{
  "n_layer": 23,
  "d_model": 128,
  "n_head": 2,
  "n_kv_head": 2,
  "head_dim": 64,
  "d_mlp": 512,
  "vocab_size": 717,
  "activation": "gelu",
  "norm": "layernorm",
  "norm_place": "pre",
  "norm_eps": 1e-05,
  "positions": "rope",
  "rope_base": 10000.0,
  "rope_fraction": 0.25,
  "qk_norm": false,
  "attn_scale": 0.125,
  "bias": "all",
  "tie_embeddings": false,
  "parallel_block": true,
  "init": "uniform",
  "init_std_qkv": 0.0442,
  "init_std_o": 0.00652,
  "init_std_up": 0.0442,
  "init_std_down": 0.00652,
  "optimizer": "soap_variant",
  "lr": 0.00824,
  "beta1": 0.95,
  "beta2": 0.98,
  "weight_decay": 0.012,
  "lr_head": 0.00735,
  "grad_clip": 1.0,
  "warmup_steps": 200,
  "schedule": "cos",
  "final_lr_fraction": 0.1,
  "batch_tokens": 16384,
  "seq_len": 128,
  "doc_mask": true,
  "train_tokens": 96140000,
  "steps": 5868,
  "dataset": "wikipedia_en"
}
Each number is 128 + 24 x the weight over its row's rms, rounded and kept within 0 to 255. Layers, rows and columns count from 0. Numbers have three digits each. The size before them is the row's rms in percent of the matrix's.

# layer 6 attention output (transposed), 128x128, rms 0.242, rows 15-63, columns 0-127
103:128127105155130107114092124138147146132078178149125126130190105093163129131114095113083133134124140124124129118126104111121148115148106160145152104135132161164161130125141135151134171094141110168110165123158096130120132154130127138172124110112139117104111146169115108114144102156134180093126076124169193125124189115098136131153116143104101147157141106099116095149125141144164122131098
099:135135131143126145156175117133102137169116120152116113114130137176129131125131148177122132101146122108140128098110122118105105139155177105127099146160150102131143170115156108160097132183117131120116139089149138111128053112152121082095145087129172162128100162112121143123143129131138115130120124122164122153117188180126076086095152138131125111116108149121137143087133116167120121110117
117:152143161120178123114064134126085137161096111123127126097127130096122126123121136098129143185151110112130133165136112105104126113119130111148116156141121120121117098136143097154141105094067144139145121124144139122100135121125117111155119111116153132104126125092155171095104152133189098127145146089143147129129129163148179123169139142122146086138174191134081117093116114108106110095127
089:127153139131134140142156100118128116166115145124147131115101120109153104127149086123142112138152096135162119150077082163110096152142135134133129182161125124171155118131135082128157127147155146128143119143151140086177136098173128135148123089132136119111104137162168154115178106117127162130201142144164099179122135151138137110130123118139118097101161102146148100124121145147136082150098
110:133091153129138154118144127172119117106110129105123182142184112150141128160121111122133098160080120151116161115150080122105154137144121102095156129164119119144157080111211127139113144143098126145134146113130134130083146117150136113111134096114152105054151123167130124129141127134106174105119124130148124125119184137140108173149143125125111153146158129130115148112102113102121142096159
094:129112107144119117118108133152135113151132147138124113140163141151136158124107134186138126117126180142120131149118138137157105119160144102100142162074135114146140104130146162096166067087093086128120117123114131103129130084142089150104141131186108132141099144175142114180109104155118113150124126139116092130103131103146152168107149124118141124143095189124157139142133170149151178118145
090:149106115129130125150152116143094073111112119116133146153147153124138096201145150104107102137136127131142123135149159116107159138132100122092096127118143114131123123135154148146092120189134135155125163140161088151131128097145139122114139104096150159111117147113125098132122105150201146133137159141083151169104164102120142142152139121118165109099167128144185113129066104125112093139124
105:184115090130092124062139129119126110100130109143105091146116122143120127115142129159149103127153116138130179133114176153093137104166141121149126129114135147127133074139107121072145122101143097123137165139122145121089145138164120099126147147071105129134140153097178105123113154072179159146128083179131118123113137136152147091133103139124170126123117125106112139118128119129108096138128
109:105103152138156096108137155142138123145137100126171125111129082164112163121117170185125140120186169145137129116151143104124182128153160104123134092093140115115142136126120084170114100150152136157121123144140132095154143116117122112116130102124113148138092112154132140085140154117129077110130136123086118113113159091125103119141158120116066148131171116123101165107109143111158128163171
106:141170159128073185137138157138126142148111096095103122119109125121176121168142145129087138177138093120107102106169124148146141134178095127170147136101146105182148119106111108154135145102099112124139142118130114145123118139134087109106149139122124136148122137133162134091135158112148144171168136148185125118125069133078151095112129104104107133130159116144141108120130149116102135099118
113:140176141130128137133073135139125106093110137144149129149118123119098140096117130142145136127114140121111099143079172107132166145139148158108085141114123135080139181143139148111123096152120144182111098078175099112129110110141122162150132097143115153164141090118068150110079108141111118151134119140085113112130081119122146122087110110123110147119140169115135150131145122122176096123157
099:123119132100163150121127160154148147097149118134150149195161114133109139165118176105182128102097131155126101137102161121114137125109094068115124134113165149122101116124153134148123076151166119112142115141120143136113122156115115178135127132127138114142145137111094109147113045132086153116122119121113152116119147168135131111102114109150169146131115144151114106123205139135141125133142
096:148100139112166100148096152068134132114155159117151130148137110134120164104116075140117114104184106081138116125095096101119123101128128137093104080136159125122080118146126110151124130090137118158145126107116104153153146096123132133123124141093127138123124127128149075182136114129146116104146138168120111079118097147115100129080133079109133118101077107121119099115144096118107123144165
092:133142131157170126112104149129103142115115117108157083085146124142145119121124129170105188066146137123144139129133125117124163113127140100124157085135194145093111111129092116154131149128111128130091132129137157110120184101131166105126110134152144104122105122105123133164104148175132093119153091099122172132163116099116183149098127090115130133133089156107108145138153135150137154126098
093:080127129136153128125107108128125101152090151142136125152133113105149148139138135107118125119131119160094127148132140142123144123107130109114140081099078168129109140155132092134086078099130113111163108120088163123164152127128111114170114117097126108121163188126122153123167130135154101117076103083164098092139148094142152131084125124156131148125151105102085123098087133126103083123156
111:079131146165113095142164139120095135100153147128154148117151111127104120116099108129056093158125112096118139139151095093118136096148114148149123132127141108142086089136161135126113133073161156106103100121108096153138127158151136154167130111126128160117113093117174138131123132175131164142146121091139167121139133125101098144159152132135135163092118136101148095133146139098105101077153
105:112132133093125109108107126116089128145110151124098155116115131164166128109111147101126157115093121137095145144146111098168118171102152157151117154122151075106118124122135126077105152116139092168134159126122114135138101134096114154190166156160152109129125110084097158149153090142164108091146127164150161134096130088132156149113098077118136161127105142119101150142141121134127148160105
094:107142190099133119135132140142147152133161141121150115155070130134113107156152130126146141160124094140150136098153053156129094126112190118134157110096132154073153113161128110103086135146146097124132109109129181110095121142084152124145111104127108137128182069140152127131135126125144125149129123103133104098092161140136124123135095148152117150142096116131130161153117118123108116123095
097:155124120141137122157139098140124119122112104089147139142113060154113087133124110131110144130140129132188133137082115097115145074141146116120138120112152150074158122150104170074146109145127107144134109136119115138150148157188100113143128132133146122131125113095133154119154129128099115138125122142124167136176148083151132133106127134172155142105141050144184135134134116143130092143100
118:117160145114163146156151117125133171111100159124123150107119114146149135149118101129176143124135128147116131125100141178170142149120086107149123094097112121142131173089132140158154101121111150144164165162136151135150122134166113100176094138090116133152121099084068156143157095171119134129133140158140152132162137120109126114096159090140093167105116129110112127130181109135153121155123
107:103158142119122161128136199148151128112097131123140154112093069101128105158099168091126136176116065125141160127162096103141101124139140134144114135127136100141117160097119158118157140108146119137129099178101143116100133125106107125136147139159124103126144146120175170152109124114107137117157103149140140109126104160124157155089139191194112127123149114131121145123127109127130154120158
110:111123118113111147148103109156127132092092104136101124115135127133146106134127094077134086105133150145126125075161128111115120139171171119126144105111120135175113117116182144138142116153141148147172165129112128150149151145158084099123146115096185065129153147074182131147137131150140165113131087156121131116123124143131160125161134118119154152146138125099124078100145129092140116109121
094:113107148138108124159144142093116151143142137156104110164133135133164116120153145087108135171092139126117113140132140149176126179128158173111135190195102179121135135146159157095098171154136119120127140166175092122193138162135171130149132092120120121148125137124157150133109136123131128100120120135140122131117156146094167124116108144145131159095133150142136090128110161117134145151111
105:102141153144147155110139150129120164107142089126143141153122136148170127124136160122153111139146122154139094070115119122126143126133129135128113107114105194110136105144178164120137159139132134103161126125095141103162111119158156133102157125118126091181117147114128162073142130112161132125142082167130095116152107147109144094092091090076082120092110138177135117130133127130139096109103
116:124087129154133132139173094115132129166107187133120150151150110158126085158142148101124136167103127109096120162131147155159158130138103096123077166172091126106132157104161181109123121135128134103155165142150151117135163091158153141123162132115090145137131113158127139097145127133115137094135110117117156162143128130148128113098119099126179113172158160116102122144094130109151117129090
102:162139157129104188145149118136132166156169111098125118111149143141114110088108130096120112152144113128104152138071135155168086114128158149146140113111151144111126104128126157145153122067143084133154154172133135151112131155129105119176150134109131120148117130136122143143107072109163065129122111136118096126117139121111126084160130154136142135154084128151143178144167158103116125128110
100:120092175110140083109134146147110141153146135134113141131132168139131124131133127144116102156125122111133084105176103139158113161086127121138120147111104113098119139145132211102088169106110132167129145085112124148125163102126103121113140149161120147109138123145129086129097159141081106124105162104087104133144126115120157108140143116119070149114088117140139147172115124135132171134178
109:124155111115170097119157115092100117101127134110139095171112118151124125142136117117103151097140154115141087132088128151104142092119124156128134090097100100092135155127102090094117107128152142113098091112139160099117116111086128163149108121104084153122112133100108067159110133140120054129133116118108168157078147126120134125096128150099121134148141155120116118115118127121102069139099
093:125143135105101133142074094117146167121164118125126153145117088163137103119153154129141140167111174107165132147091119128142131110126170131163164097146113144146158146141132116109119120118122108138155117137058129105116093134142167119104108153087164124123136136145133136122093144146115112124087140131102139094139182109086130129133090155122106126145104131084117174106111087100108173087121
104:110128112106160124114124155119134140088100119146130105165176112131093117108134110149127144116131132133151161175163170092143160113111157157150123123120117153124152154130147178175107117123123122142103109130129135136128119134158146161117129128135121148132147073099115148093154155122171166081128154120175091093133150115140138150180115163145123160072127142122166102167099157130132131091110
092:141145131118150155111120174119140162145097148117122126163146141174108171139109149150102156082154132135127158109112125095172123123131156156144114101109159136099111136136179093132141130138142082124076140101146132108135121098130135101088129110167139142131109102106186084097137133126140114122139145145112089119092130162151136133121171154132142167126133157136144107085107088175125133154169
097:168113108174165081119178112122163109101102117138117096101120123119131124092147154139087118116125118144128105089125107125118113114133117079114125113149160110102150094132172135142127150159167159129122102129136116146124128150086163150134122117102128084099135067153159084137104185118131112137139089135143115104139131176110128148178115089137134114153125136124122103177140164134146121116126
101:098138120116157134129164145095094119161090097152105161141166153145161130133160142159146109118108161162130113113109149134140173097115116123161112155114123148140144144137143128115148144097136124112186146103145112139147128142133085132116194127125086124098153150143131135134111155136092126122133117114100107186132153110121174161144106139139154129116144085087165087110123133101112083083109
107:159113124142150126121093149084164143134153183108117089143130131094110113128110129158151122095117145127139132161126152136110124111101093129161151107093147146161128169151092153135131119128103130111132112098119107184142148158140121162133128131146139139157084145135167133177110101186146139110115127111160160118168186179129109169158133121139173145118173117127105123137134127122124152109158
100:158134142107104161123109102175148158132121129112091148159118108158096097144101129100160083162121142142148108117073100111152121132109134109169136139121104145140139116116143087083144142107179130156131099101096087119148121130145142094143099111076109097082128098113186101110154146164132138112118133134115121114114116132113142111139071132142104123146133083097113106124132103112091142103129
100:111138139099110095118119137125135128121101112138148118116144123123133125128096148161144118155114078129136119138106141135143123135089155135120097139148132085080072142134130134069123154137137142138151111115154110148146105088071089120161147100128107171024131171125126121136130151125126119134089104098121134120143154117175161128102096161088142142108107102137125128107144154106149126121152
108:123103133132147108159198145126125130129126113091154139110106137124103116125110113142114152176144109156128116105141157149137138135129145115139176118130148115146142107190147100132141123129137106080116128174125120138094117097118149138132155112123112111144147108124112120124143155115104133121093054149102201089141145144135110152125146077125173105123156112154176106134142143082171140104109
108:141166094129141130112117097186118136118105131099130167128124132157148125093114142113135157145099131164087161120053147145098173145117120118109144098116150109108135117163167094108148101127113142123112082135142154120123100102113158155126165109130110126127122119135091179119140141112129126152117109153132108120172099133122108165102082056124135112150146112118112161145155140090154130107119
103:146118122085108151150148138099114129172139147098110131142099123116133168113129056051139169134161164166122131083148097089127111117098139143140145132114104175151145162125122149148118111105131111123145105115130152116132134087125105147144131124140114118120161133127147118150132135156159163099087087132176161085125099148161125111103150155086154110106140122143109121099120122106165130126118
104:170140126093122119120163121108101107114108088120139154117138160172185152157141109102153094104125156178153156123110097139104121121130152140124112138138120129142122138135125141125093132131151148120128127136149127109094173082166086141148117167149157129129112177111120102150143112153103187124124128109090154095134114092153155086112145104094083112114119106133088141143179131137136158125152
092:102139102128140086103110111141146097111094092151127085116100125141121133113147128118165102134122104127130123136148106147145125112135108105106119146116125124103109157120088176106070144122120122116114128136160097192166143160148105155108128149138132143171154105130110161143109095147142156114086138138138099134195114146127149140141099145194080120088113103110119093159123161150118166122129
103:099103145128140157187061102121118153095121150108146134157118145121137116143094153135112144103127107117138151153145119113133095127083138122132109091146128139097132122117164132155117082159126109151098170125116163117147109084112123123127185167156126085169126111072139135105083102130127170095166162129099082136131162124134111114124119138117114144103109117145123107155166122151140145115116
107:098147161167099160066145185140137100125115145131098113142079114136129128152181159115101146135123108181121192117176091123163119154154142112136124147154175116130143097108124144132117168139165113104136133151130142121141127128093145141125178174114093125142134123137142113102125146086153128147116136134124151151136166145128143133118102113131162154149146143144128140150096117169127145107096
100:112133084140182077145135129131130140128166109144172162092114104137150134126108103129092154121121137103095129110163100112108140124076129133145159161111097149139091115129115099140143112109109148120110144133161129141113115130128155168107141089152111108083109124134128118172157127084124118093171167133145116150167141088129142120092124135088134097137129145165103160130152170102161112126082
117:110089136135165132135148130150126091102134107110157150093169103147117148157100094136144133087142109127137154119140106130113130103167115166121101130128136126130095158099104140127137185072079098135131129110150152138144104137119161118130129116175079170168100132143075206147161104147117118105149137128108154161102118107153116144178130157120133119126112124135128134112105125135110105131101
099:137093128116128135093100142165132133149144172125115153135165133134182134084160102128139112098141162125140158142146126125102143140111148177146133101135120165163127156153136099132145092157160114137113101147127154098115128157145116136147141166088073165132073124184148169086144152118127141132115131140121094119114130145121118126102102120129118162137166108145139102143137102093132087102074
098:134141148122161158133115169128096138122129112173087151119204122147117053128133133132130167129123126117079122128117127153105161150164125123120111105064091102081097145155179185162122137100081140131147091133102157131124144158135146130134130141108151147099123145117089101151161120143146140103160139142126100111103102119131152128121123124121133138131151130134177137126145126122149129144115
090:152147114137125118136105131136144146158078101108135159139175143136138150186114107104132132133140090139106112102160136114101125085150129152123086103111157170124137110124134122117127157167087177120158118090150124155106134158131113142107134167161135168154120112123084133153137160213124159123129123129122100122110125122172107109159173147113145097144085131128113123113123095117118127098112
103:120103114124128137122146142170143102128169153094131160138134123150093135158127148096158170103119119101120151110152143120117138155122147145128164153099124123117121146116097168082155132106093109131139149150111129141147120144128137139160125124128067152143166155118157150103131191093118111118141099148187148195103114116130122103118127087140129139128133087159156194131115142111142172147131
# layer 6 attention value, 128x128, rms 0.27, rows 16-63, columns 0-127
092:110113129162122100141151131130146190112133119161162158125122139129121124111167106091165112138107056115145102132092150126150110086110145198124108123110125177104136108093113167131114099102157130120130130160084121148113141186159117161137128127117134111140135143144127120111166109133154083107120143147145138154162120104111180137125076143104132097117130123162136150129122115109120165128131
121:135148092130142109142145127167100104157122092103128111156126165150102108145130162144127104107098160153141171130133164153117140120166092116129118116153066124162151146124128136115111139105120168115125127136106130122128110169116148115116134114140151112145159126089089135097134112164133091152114132087141140093098159156156176126121155089123110088172128035128155135108132116120126142132124
090:148144169107087118135101190120167148145145132090114129162169165140129132138136106125113090146110094109124135145156127100149100157124143143176137129093079156114100114121104144117120076123142089150103122135095152147095161160099142136103106125115142113131111133109143097150146120121099108105101114085077147121098127116104184163118161141161135092134151126142163135121122117101150108134136
109:135125110071168169166113123117151157135122091169136102135107172069117141144080132156113149167138106096125130174108137128142088133102144109136133154125141098122113139121113131193128128085101144124105140101124093113153121161117150131117141119145138137130142105113165084151134162135147074159110116118177144149128131105158121118101138098108144117165145105120138136164113087130127094113125
089:141065124121154100108140092133089173116118122169126141109114094153160129118125152119145163171147120118111164096141111145120136092135145138116144127101157131132116139105130131118132147150143163181138116133168145143121128103122131110159159146092110141127124128139141057132107132123145150139126135136075156159168168126123113141195142140187145098089139095109107120120155093117127102125100
093:100154121111170136128146175157143136136169129154108136098137149101118128133130111126133175117134115105170159122078088121115120131099123145135118114158106120130085169114121120172148126101094098125113151145112107144176166120151137128140106118128096123141132092145124072113138132174172120152109093105176141122088144078107094176107144134139103129174153119114100160123115154142140120116124
093:100142129114136118140098102117109127101169141123141132152152117099122103103108118163098114172119143114121096082074142108115133127142111124158186138137124125145146122120098140091136134132156146123101137137162114129165172102110144149138144095092173127101148124164076128092123138116142141131092171078087164098135131088161117145118133110106137146117125095104156118131126180126119174122085
101:136123137151122174139114108149100136108134122069088132141152124110154136110121130093134140093087118099111125146131114102099135151118106124123104120169173163122092089058123177123144170152135135143161131140133138140145087142103101140092088130128130118133165128085145110120109103156116100112122145094150115149179130131103161124112132123107138129099140127084085141147112086111161162161120
108:136166099158105127165097133130144120145144108097129132108125147128096106140137086135151170122101146150081132063096153119118114139111127106123101132109104102090174168135090152146187092113145143126125171139134138138099164131140147160119119085116136129075115129127118140096138123136125120127117138084121153121108136099152188154148162098155112131127098178127103159152134096141144130122139
110:138101105171127149126149109159130099169160112106131109119116121150169127111131153083137109126134127109155146148165090113096097086118105144107111126138144102169152080117127091126123164154107124113195160144149156147132127104089087124108155162121116142126117134098140131128141100153133177121145089115166090159107127143111101144115093148151146134107123125131137099069170167119121132117126
092:075126131142174135163101056123119120156142133129144114139099115156146159126102151126124121142139087128129098129148130126128147122115116152100113141130083143135124134149148080141097165167077128096149083135144129138119130107125128110110141177129091148126140128140152136140146166098144121105145124142143147145144147133134088116109103150115093099090114140077105086108098149172121118178076
094:140157111135142155107139088116111101122078112129121189168186126136144120114153116108161173159156154148114088132102104118147100132131140118151139150109149206186125116148107115137145149183141106141142143154113142110146102148117120107144121117147113106127166088150151149112145129106157137092144102137109172163132129122109133129117121136168091140135109130110131116085120146095144101144109
087:130092134152087117106113064098076138137103127108143118143140156120128150117124137098132100128143166132096153139148101149132149138141137140095108084127159199147140140113188146133099141138103146116187095157145117131168092117140147147132085098124106148121142117108142143116117131131076144159123132118120165115158129163103118161132108114107141139091158134182136131120113111131101147123100
088:159134107124151126137123097112068143145155136119069109158160138173110150143166152156140090103136135135126139138103158116190126127148161104114132137127150083095136058102136133149133106149125125127110106134155106134117095113139131110122119149175148122129115066145096122119104149137122122117164098149130142113103107128120119116149195106077115092116101111114145127101135129107144089123144
114:139145116102125125098107114132169122146050115137128133080116143140128175147161128139169209143088168098125112138121172113131137164133123127138130104129130120142137166136080127162120094146099120144150129117127120090133106087111122108155126095164086097122140110107112118128113117123149111137115124169164123157151138138106088120119117124147123077158149102132171116139094157141116131155124
104:140078123143082110102145125157127133151170153166139108125091113127102124137136133100096103144182161120159133107142145114117148079153162111139094129111151132137157134146127108134182091149128128118177110109130150124142108153162132137123122115153129162130073140124113140085115144129113150122152153103114125163125122147091112107106177175149101111132066110155113138082125108157104135127101
092:147150131142133106105084119113139130130121131139142131146142142086128128083157182130124124127144116122105111161118146171089117155123099151140129141139143091106150123176172157111128062133169134107143138119135153118131118133152126133069138119115162172111115120146132139152126136110125078168158111136112107155174067147126163099101148096092153166125142143112126146148156158130164132091122
096:169149116122140113140131165085124129148140116153148141095153137066142139155122155135119129157148164074144152166148125135120196134145123131103120113146123140115105087145124126118121133161122086095149098162155127135170166091129136159120079121177149117100133123164136074176130122117133146112095119131096149130071088133105118142128111138122127149132139120141125142155117168125172131134119
117:106107106159129156130117129134137117134172127093131120116157136124128142153153134104103143110152159125139126129135165118142116114122183150096127145103152180101155098103122092114098154145121123118109108154104131147094096115082127111135101129161101133122092146125183179151100168114091171150102138119116170170095146158108136124150124161136086130122106134123124139094088160153078129160150
106:127130097154081101143129130147146135172118106111128119144136126127098135149126099146113135141143168137107135141176172173119125147127115078105126154135086104129145108167145086175154097129141191093114107107143128090124129113129092135099113119116117104096133139148093100089116130127102139128088130103137097177106098125140168094170103091093169124143123145129126135137141126110173152137121
108:141148163129136133136132162128121124121152132159139134154137129109077140183097139179128137132110111145147105137109155081163103177149135126091166146145133122127106141111117090156192136129135127099109104164148121180152168141124173140112142096121084127143101107147099137116123128097147112151140139087114135183106124108145124139134116115100124089144103128141111108167102156154088087141128
088:136158152091143123129102143142158140141135154145116105105097106147102152195124122148132113099100106178164158118117128138156093131103136106163130139099152119157126128152129137125160076097141098153125119128121153172160155096146137090123134176132126132125097160129125115120139099150111112090192108107133047115141105123128135177108132123135123100156140127168115163115130150125143109127128
095:124179116151102128155138126118137104136140144145137117095161113087125135116145123139140100065122085170128120116153158111143088129121130130168146135093156124152149084143129085101154091122103147144147149145157161212132161154119176141112118127164166132099130129158113138125136140140132080150128107093134142122157128119130082162144123120125110110100101180114106128114134118132164122107116
113:110146096107170098148141137142126120096123134134106085084119145147105150134148124138104084147168142100156163141084140155141131106145155120168111132126135115143140147100130132129125127104087108134120133128132116158118156110116140137150139172157148090115123146109104099161119212173098133121062151096130085110087103127110104142156137159127130153148108091149118128133161105129118085136126
093:141133125130139088112111110122106128128118126159160102143108018103085126098147105120139160096120156131121143110147129161134164127118127113134116113123136138127131153138122148096152118142131135111090127120131180132109158133084109103100138103153174161098102129162121138140102122103116156152143156093097140112168075122165152094119141143166108121142134095103097093107086135143122135129137
103:114124092137135142093125145143137146072115137142135151090114123112161103126114147108120179155137158185123122136106135144106119116117146122113129143156158120122129156124187137146163108155130157149096138150105159128161099128155140085140166107135136100136099155108101122136111145148155153148139102126152089157145149131115120115110116115137143153127096170150075126157153118094145090070066
096:107154121119130091122140127150147111117136171111113169112150133119178120101155167120191129155115138098155151152119107108079109168122092145127105114132124137123126103120158211112107144141096134125168108090137129163139129089132108105146106147142099167136108093124124162090152139130104137111135126162162129072167147130092133108131148113120129135079135112137127131093155128122116140156137
100:115116137134134089133177161094092121118110098151144158148121101086126150103135140140103124118144156138140137102133171128108125174114144116088109143108184136097112111126143094124132150113164143114118133169165110149120133106099109101118119093126152164091108124100113148144161100104099094107167128173149070115172128102147134089106148078101166113153111121115112147132104134113116133103129
098:167137131113085159134119091120167093144152112168106153096116119142115139130108166093098150099125105137114145128122159159137120141138117123133154140187125101175126085113130120141117170110149121094134135135162108139153087083139128119165149113153134091139121099122138106125113118113145107161104113134153132134155149149123092115092125136105147104176137105107172163118177176136181124148134
082:144120137130156136118129114142141152124098141178122136101118156138133077139118099121116150130085135124135110140103090155119143110155108149154140174148131141154152096108162150134151117137135137110170131152141133172122113148119128131095112145128110121132146076171128135081133142098143106138116108124132171174194155088129158127119071105107119118081114096162099146093155106110154172110101
094:123134130106113131120111138120101111165106147116170105096116099101125115110107138142184169099116127124085107153094081131136089193119102134166146141137117142140113125114145142107135095076065091127132114097157155089132147126119142150120120148096135122162172145088112143110119123106127083159107142135115134116119115170138129125117107122074154154154139129169157125177126132125117125122104
098:167151086126088132124115147145176128124124116131133115132135145147160146173135149141117106146113127127130148150104138144141153146155112141126097111113135083111095087084158133123192107108122115151112131146138173176099168080133161110144134088182130093168125107135145061127153136107130154104109096143116119115085148127148085155124137124120173098122136138120137115114111134159113121124122
092:118103154105132134108118104141112120100099100114144184131115111168149135154136143145117169098147144133091112143119119147156142101142100112042101147116117178108143149149092128108129164166097120126133121162104074127121092108124107105153122136133123119135192107136095122119132140111133117147166096161113124095105103123119101109130163165109135096140111127141186124107136138148108154148152
090:111147153129173115143115145120132152129132112132159159131103126089148129151104094158090140149113181147178129130138149142151118208135095119155146174110133109121111111126108108143131124120119122129100143159172151142097159130095176122116093126136137134114095108106089149148167150088137094097122123120149115128108136125137173166074136090126179107143129125129122144127100149128122133105083
103:082117109139122148113113136119100158077159167152120094176095120164175129108142129122170095178142117145161141138124116158110159137163100123135150128106124139121144100142074150181124088124127148150119106159071167098153092106165130130074129146154120156136132114126145129110133120167128166130126129145120102117123135137099099112102107117123146105154148120116141119102128115138133128107074
107:108106153138116104170083155140143121162114109124099103085131122086137127142158144192154111094118129110119111142136113134102097188133111167148096092136134140142105155155094137120126129135119078149126107138138115111159087130125140160114150094118124141128138138179137118115121136098091117156117146132170117136118100121186137133181116148153121143156107136135127134159121097172136143180092
110:128097110116108149156141103113097148173148086108153044128138129114165118088150108144130076136142166101129128171151089121117107129161125140168116108103142125135150095122096088120119133095123121114164120128174147121090129119112123159095130126161157159148124099127159160130125133135096106129107113127167121082109139120153112149160140151165113130133107141148160109146141089171113148127137
091:126123173103131122119119175131121091122121097129116137143105140124104126149151157144144080117118091140135134177144195190142087086143097094092147137161127119127128113138093187131170134152114092136133101128121147136112116146142154116164121093096128134102108094151121157107127159081116132121142124112091098115123113149110142144168131088160108118131095128134108100094119105118137090139143
104:111123143130144146135139154105157151117173104144102131164135154119127170104083126125141122169111155140155119139148132112139134131137146094121170125137140176095118144109131147118125127178112131134157110133075159133172117156123138114123143081126077139157099122072147119130140145115123160129069181089122129121128153122109100147124114134163096134110101199113112095105111105122126124086113
088:130120078144119140116130093090143130108158123131156136100143117160102130109105135104084133082118156164118118127110104131121147104126117113124173125147092111096123122146148117121144123158135132103125117117112174103135123093150124135155127165101116098160109153103104095144125079103112173167119119158099073150082097135099081170139121159091135133119152159146132150135165185142120108108129
099:132116125125134120115164144142148116143091105148124128126132137125152138106113151111089132124156099163104124110140147150131126108108143125162111135122134151181150104131174061150143162137154156063189126190097106156100150114166128103105195142168114114148082119124104123146097124137124092134099125086115161147124110113092125122108139132120119134125107107108119118118098139154157149155133
102:143141110109105121138077146120172123172103174123145105122140144099092098119106095119098115103175131097097137099095148154122138133115130121158112125134122112144122146126140143101176088123126168113134106113150124093138141114165154169110139166117134148118141114144090129111139177144151097140139172110119088116138100121116111099169131116074131143113151156161131137124145070132136141072096
101:122170134087105159152126126137124137139083121142105107167139104093128123137138148094131089171136117114113153121169153146125148124142112132178106076145115157109145165135113119163121123125133113155146075091100124115142113145092157130152100130142141141170121129106166117108090111138100142097097118126146155119170133154098109167140159129150129142121112137125147098121156060125117125187163
123:134135127141114130094140113119169131105115143153112133116184129121092146116142128111112117120141156115148134170148110116122155092115087089100124087124138109099110125117135166122091112142151152136145159105099125105075111141132146098151092118127122121101152094157160081099149100131080130136102136140130165188164121174101114098131121195147149131110171161112111151111126134143109142155154
093:192134166107143131117131128110143061113147116088136129149139128135148161128162113141086143142160104092134160145130121120159120169104121122139147135145168088143153093124122124064119145153182121135108102144164121167119111128132135111119144086143144095104135091113139097156147136142127090114114117115133102076142165161137103128116159146150145126152124154109140104130114066147110131151127
093:133136093105138129115166067151122110128180119144135121109116111097139162164119112092143093153110103144133126129122132138098136161144124126124136111162155110127172125078179100160138110108119177126114130123193141135123122106099138130163102116150108106126128138178161152095151143168144147117123126108132156167112124134128125135131111154193099128117082128143145109087141164143106111091151
089:143150122164129126133157117095129105070132114127143104142113145155116129127116161156136159162098163142106133134130151121123113102123050127118140121144122095072126141141160132112142123113092115160161127155098117123114134117167119126173146106138093148110167119150132131101139117102141079194097138128125131164126163139129114119108064164128122165144122134102114125115108172123091104137169
103:113163129115083128121109128150121156104146140134099130093154116100136120140139125118094102123150141103143112161139134139142103113064110080136100113157120092106132141157101136129128119136127172138115113092200097074132162107156156145134152110112188105101114116199129134128124130152148133130135113098086098138131109140116176129152141130160129155118105150120090155147154111121115160154111
# layer 6 attention query, 128x128, rms 0.319, rows 64-69, columns 0-127
106:125155113126115067128125102141143138141090123174139128104110115118142110128132127081123138099138161110075103098134132104156103127201091115146141106151160122133118171152166156155133129099097161097112144168088109142148143147097146169132122139142164127172143119140173136115099097116128129154133125076121118154111179127138152137112111132163151143152121128153128146112097102094131103130113
125:115111130135132130091143133104130110098134077131105169126128095121153146165132136171157116127100151121175115163111165177167130141127128157156090144153150113127141147120155107139170105109156122131137140101075123135174147118137154095114140138094154106145123105135156091127093134139158118193126129095143104143142158102178119127142099110124135077089117097139106097148136165114121128117120
108:117160142080100156133078133148120122100154090130155140137107166128134174114167166099176138157137079141133126124150129125166132104085113115121121105142107108085119125101100141100152096103137140129127096132125129111115134164127150116115184148074146142151112099122108151109133137136178109163118110112169106107148111100132116141173108103131161128151133131104115141185115138119150144091116
114:145138171131121106110101119175122126156098161131147115132098138151116124119116131084087121101119160129117122120122082088121138137130107128125092107115124149117101122165125114158099121118065119073105136151139128125095138160130157165174154129139158146150083160146124130154133085108095104117104113112095148096096087145090121161163095124152151159119116161125158175136103116155131136133114
087:119122128142106155111111157109095152166103176141109121124105125096095144160094133126100156081143115090103092141091087145103120110114128147114138121108147159147131129157138167130152156071133149159127132163138083151118096133140077121176147103138165161072101171116157143093131121111116112160123116126099146110178131137134150121118150106126116094136141123125162148099143142141099130131115
098:130124088137096168133175112093126113145180094119106153118139100133091179159092136184124125098126108119110127143108167135117115128118158129124135107108085124144143157117123099078149089100149165122138123120113100154138159126133098146116100115101164124129125111099126143104148118124121123139141147113148111135179167090091156134134113142136140104137142133112171082138135191093157111162134
# layer 6 attention key, 128x128, rms 0.319, rows 64-69, columns 0-127
094:160122109128123165128140138107094169108133163153150111068122123076122113109172113145112161148170107113142165128155096123103094134153115128117117110149127149124160144115140130122112138129161160182150099130151158153134110128104081084113070096139117154108109145144118152097161143159146149117167157154122141119140105123114097088093137128161119134117139151101139129121087145178115121140150
087:150163117123115092114110115187139150124116094099166150143115144146108083139156073099127147133157084135100137153145119082114178097071147113154145153129089110115117151159124119127152141139098117128115128102125128079119095141111100131149145149134133112115119134113132180103096125124047146128163149117133133135142115159132130141106155134133151120136157125146128128122128146152168114175160
088:107093113168142155098128164100099163126091175120140135121145083103110133093131096115092121178163144101101117115132105101157132136152114114151153137149158122135111171103136100116130133135140143141136141124141117104162116083133085108128130109138125169101105072164131114122143131168082119125134115121070149136133128144157142127175144093137125113152139077154132091118142128113158171127146
095:110119142114127131171131116137158147144141161122149133110157113084163105160145167104137118131128162134093132186136140150147129132170106086076139135143113108130133147109134105136153130151148132152105169120105140162136110151146103108105077143144119187128154107134156095124152122137157126164139139070094099119094126127119134119121139153098155138062097107091084131092128103112148139123138
102:138164160120177093156134165167141129103123108163117129152143114152106139094160169150121147097114131129124144107168156159147133153098153110122134191126126119119159159123143142134151144174135152134168133152088131129125119168142154086156109114103121122129153161151146132097101119132142145126126055156146122167159148165117144146170111122127122100130119127126133090143092099147110131130174
097:124174143122125115104108153150126101132156092110110113107137170120135167110120104157131124128120092088110147077138156141143192081075132117116163134162149143066126124091137141113142132106090125113143146084106104156102130117107137124145170129142118129143142122159119117103113097181114131169159107140133133121134086119128102147119142093122177180137130122139170150130111118113111131145110